{"num_hidden_layers": 9, "vocab_size": 5313, "positions": "rope", "bias": "all", "init_std_o": 0.0102, "init_std_up": 0.0431, "optimizer": "adam_variant", "beta1": 0.9, "lr_head": 0.00894, "warmup_steps": 214}
Each number is 128 + 32 x the weight over its row's rms, rounded and kept within 0 to 255. Layers, rows and columns count from 0. Numbers have three digits each. The size before them is the row's rms in percent of the matrix's.

# layer 5 attention query, 96x96, rms 0.116, rows 0-31, columns 32-63
102:091119105162138172207142084085140097152149160171123096151056087169075068202085103105162146114120
076:133137109110161093168102101195152082194106143170215119162066119174090132153064111118113081106158
228:120101078125141125198192111141120106152164127202170112166095091196083165189088121092093144113134
093:131132063171121128135157110118122164152102101156164158132116131124145094152086107179103047156105
085:132129124152123111029159053130135156132108106133085130135188192062179143115155114121156137119119
122:104101128110107123232148115117132108159138158178146075144073103217043117153080117106138131119123
075:153160173108134132127060123125124119107075169073121140087112135094112128063122126100147079115106
090:125114055164140096105157129140138150088177070112088088162147202135144100147185153123085130144134
096:107122141189141097109138203173111121086167118150095089100116134124067143150154087132138154033140
107:148163104214164146145169160109155125075148112152113101120151099085140133073158128076096174113118
094:104177175112129159191166110130115136111128133103065088131026145146116143138112131055165115180154
093:107096113115128173115107177133112123113159138086075164112151156102132121128099150132133179213092
093:111124184201185133103171112089125122125103185129178088132139145118118108171166154076060106112101
082:097108155127154148139143108179093122107112139134046094128076117158118111178104150081139151104072
096:062113160088189095146110046153102151076144190154156107109162119155136195109066130090147108172162
100:137187127087132133155139091083169108172066093132185124137143096156110054123085147172154111098136
095:141093100120053184148141180215110115095078093116119108103124126138038092199134108164101158122137
112:192148129165181124081116140166124095087109159069083142125137122071122159149107054141080134117074
095:099126158122189092117094145114138176128166072124128135145145230125113120149128172083096095170121
101:114143132131150155167161125086134093157148152129139128102101191117125144142164180098122123181136
103:074129075096113106138101108134117139111131145181078121164107120134116167121137157145195114117152
103:155143050127145118119131170192133118121104176118139207151106127122107155091104163111114150082134
096:142124115094164131077116116139174059103140114111106121136111116154114118112140089135141130126119
095:098096159255125116107159088093130155108131103132065164133091119059157158140153157120160088107113
106:139131161114154106104092120120114147131121102169156114135153085112151171135176095217123160143152
105:109090109085152110160062150124121141141135100144074119098098161148166046131106150161100201179137
090:140107144111090159097135177159145176109148119097058176176124083105103099106056166139131130105121
087:098161145185138155110144118099072176069142114116052105155132113134138188191135121071133141118078
091:098098122103097170131192193130080101134163103095092143109172111137102083104132139161126128104110
099:118115145123121161098188193180107158116096158126139116121144136083074128173154082121085122120089
104:125120156063074107080101131085105113122172179146145111101133113125106086132111163151121166107110
110:138118138087121107118094169058145120100163191200143070122121111167146141122123168123098167080164
# layer 5 attention key, 96x96, rms 0.113, rows 0-31, columns 32-63
103:091148119149061133174164105110125106114125175212100160162098110175138110094130136128109106101133
106:131123153162092142159181080139136123086092117169119104145072148197153143105174088130139118097085
052:151149127151113058148143116153117122109156151153178152145092164148159183131141173197155106148118
092:113154170116126150079090157138131132063150089130100106145084137190127115216128117101131181149043
089:104117117138159125194109111107153101110116191152136114098156035150124160137122147160131180127111
102:107112124151131129136173123139151095123064159190128139093090115188161122105167055138122143108084
208:201148138119127165115105153141115118089132102040108095113150138103113109113158118106060102137090
094:119153079129129113130097161122098101157111109159145139102111121111145165119194171151137164169147
094:056117129102136139126054162042097112144115147148113131109148072116102125135096174127167188122176
104:123200138164127112115153154068182133147131119148125183113139081077129153085148188067140123155123
090:164106139104110152145126120157177160138097141084110077129113120141127086063084121066080088223171
087:167124066108144161160136157092136163125119106113156134168118120070117164093156105133180132144159
091:131128179120135143123163139150075070153193108111078170124116091162094151142138164073103195148092
084:145062149081135142102096159159082142097173119094078108131103104130098142150097121064103168089145
091:170111154070118064119174107166154147180156127124082154132091102145108107137102139107172102115126
090:091145148170055133120186070134136138116143103143158050174097152173096142161132132143105087058100
094:183121165132153112155077162102126148117153206208144072135110105114120081127091143097119182088131
113:192170166097168185092179169138181084079145079098156133119172107113160114161112083064133176137148
090:106142132110169163155126069113141142180157081116135115143155097147082178134192146156158174141166
103:106128133164138157122143161128138091163043097112134113116146111151161085118107202132067114149191
101:079117093118160142144178155139132164154074138130086145197092128111133125135106122043152087126123
098:161104151138134135142104171072143107120114188144108168105119137076129124089146091152162114091072
099:062143066203104146096149060155131081068113097111111105115133115129186134126111141166106119096166
096:085121087121090154166182139091102113137150120104086172173131096076079181079174128117154145130139
102:144134121106135104130107094150130153092129111153169172114116094130125129186133054184136163126094
103:185103097108146114184041120114166173164111104115132147156093088106144178086141116152126125124199
092:146160154157115117165065086150143201181190140156173124110146123102127095098160100182157147086132
085:100115097133140107149124160163076144113125125131035120130123093047115191105119130099148158162191
090:115072116154164123143069166108086120075180121180170086087160124132142144111098156147077138139145
099:148185192048161096100161182107089137115108149114144142116158096080147170087127099133114175154127
104:104134142158165112108132105099096120129136121141224122151156210162158100156116097159142150069150
101:094108110133181082156125141110098133141080114135134187068152124154197104092122103111119125147087
# layer 5 attention value, 96x96, rms 0.0884, rows 0-9, columns 32-63
101:124088128108092090129122159170156167133110170158118143062092101140113083134112134113142155178140
091:134115126096083121155103112135161109125082154158091183139125068173115119125237087130155035087135
097:146075152081145136092065168133141129134089172102129117154125079141121086164117121131125169189152
102:157085092153080143092135077092124162089163079101150174089118103144160138132136084163170119148128
112:149141124171106135092159103121125091167064142122142078110120131136135090099094150172116140120173
085:103157127143127166121099126163136151165128132158161148167147170061126155093164083144129131075154
088:101149125043078174134117129206130092148111133175113140105129142129094076123155118120127102078153
103:118199096156075136161124056133165141108061078103140103122089098130116111133167145089154066123144
098:181128134144126158103094189075157115140178177161142082108193102116102105131081100099095146094107
103:097114131116077106116141140159177123153097127131083151126060134094114120127094174163127116109122
# layer 5 attention output (transposed), 96x96, rms 0.0827, rows 0-8, columns 32-63
095:129224109133086107172128139166107115119118098128109180083094199099155163107131156135076143119157
111:124223169109120153135103170141073154114091122089096090094130110112099110143158086084130161099113
098:154118135140136096067173128129125110153117109172118092103156149102144146084108152129134103135114
102:160117111100115118132135198115093140133120148140074131097173142174125092159168097197140169063112
114:116124113146107128157052056120130077133138134115091108146084125153144063057114175154144161117097
100:120116139133170084143129133116118162081145159166130123187070135110081133140113148113125108114119
091:180179128168089115120133098137128157102130083153139090197085153124091141137100087108120110127167
107:134135095147170110105099110143123142133080162110146119166149147135068180131144090098163143033128
108:123127142101152068074166076080107177108169123200189141085158082095145157152130143097182146079167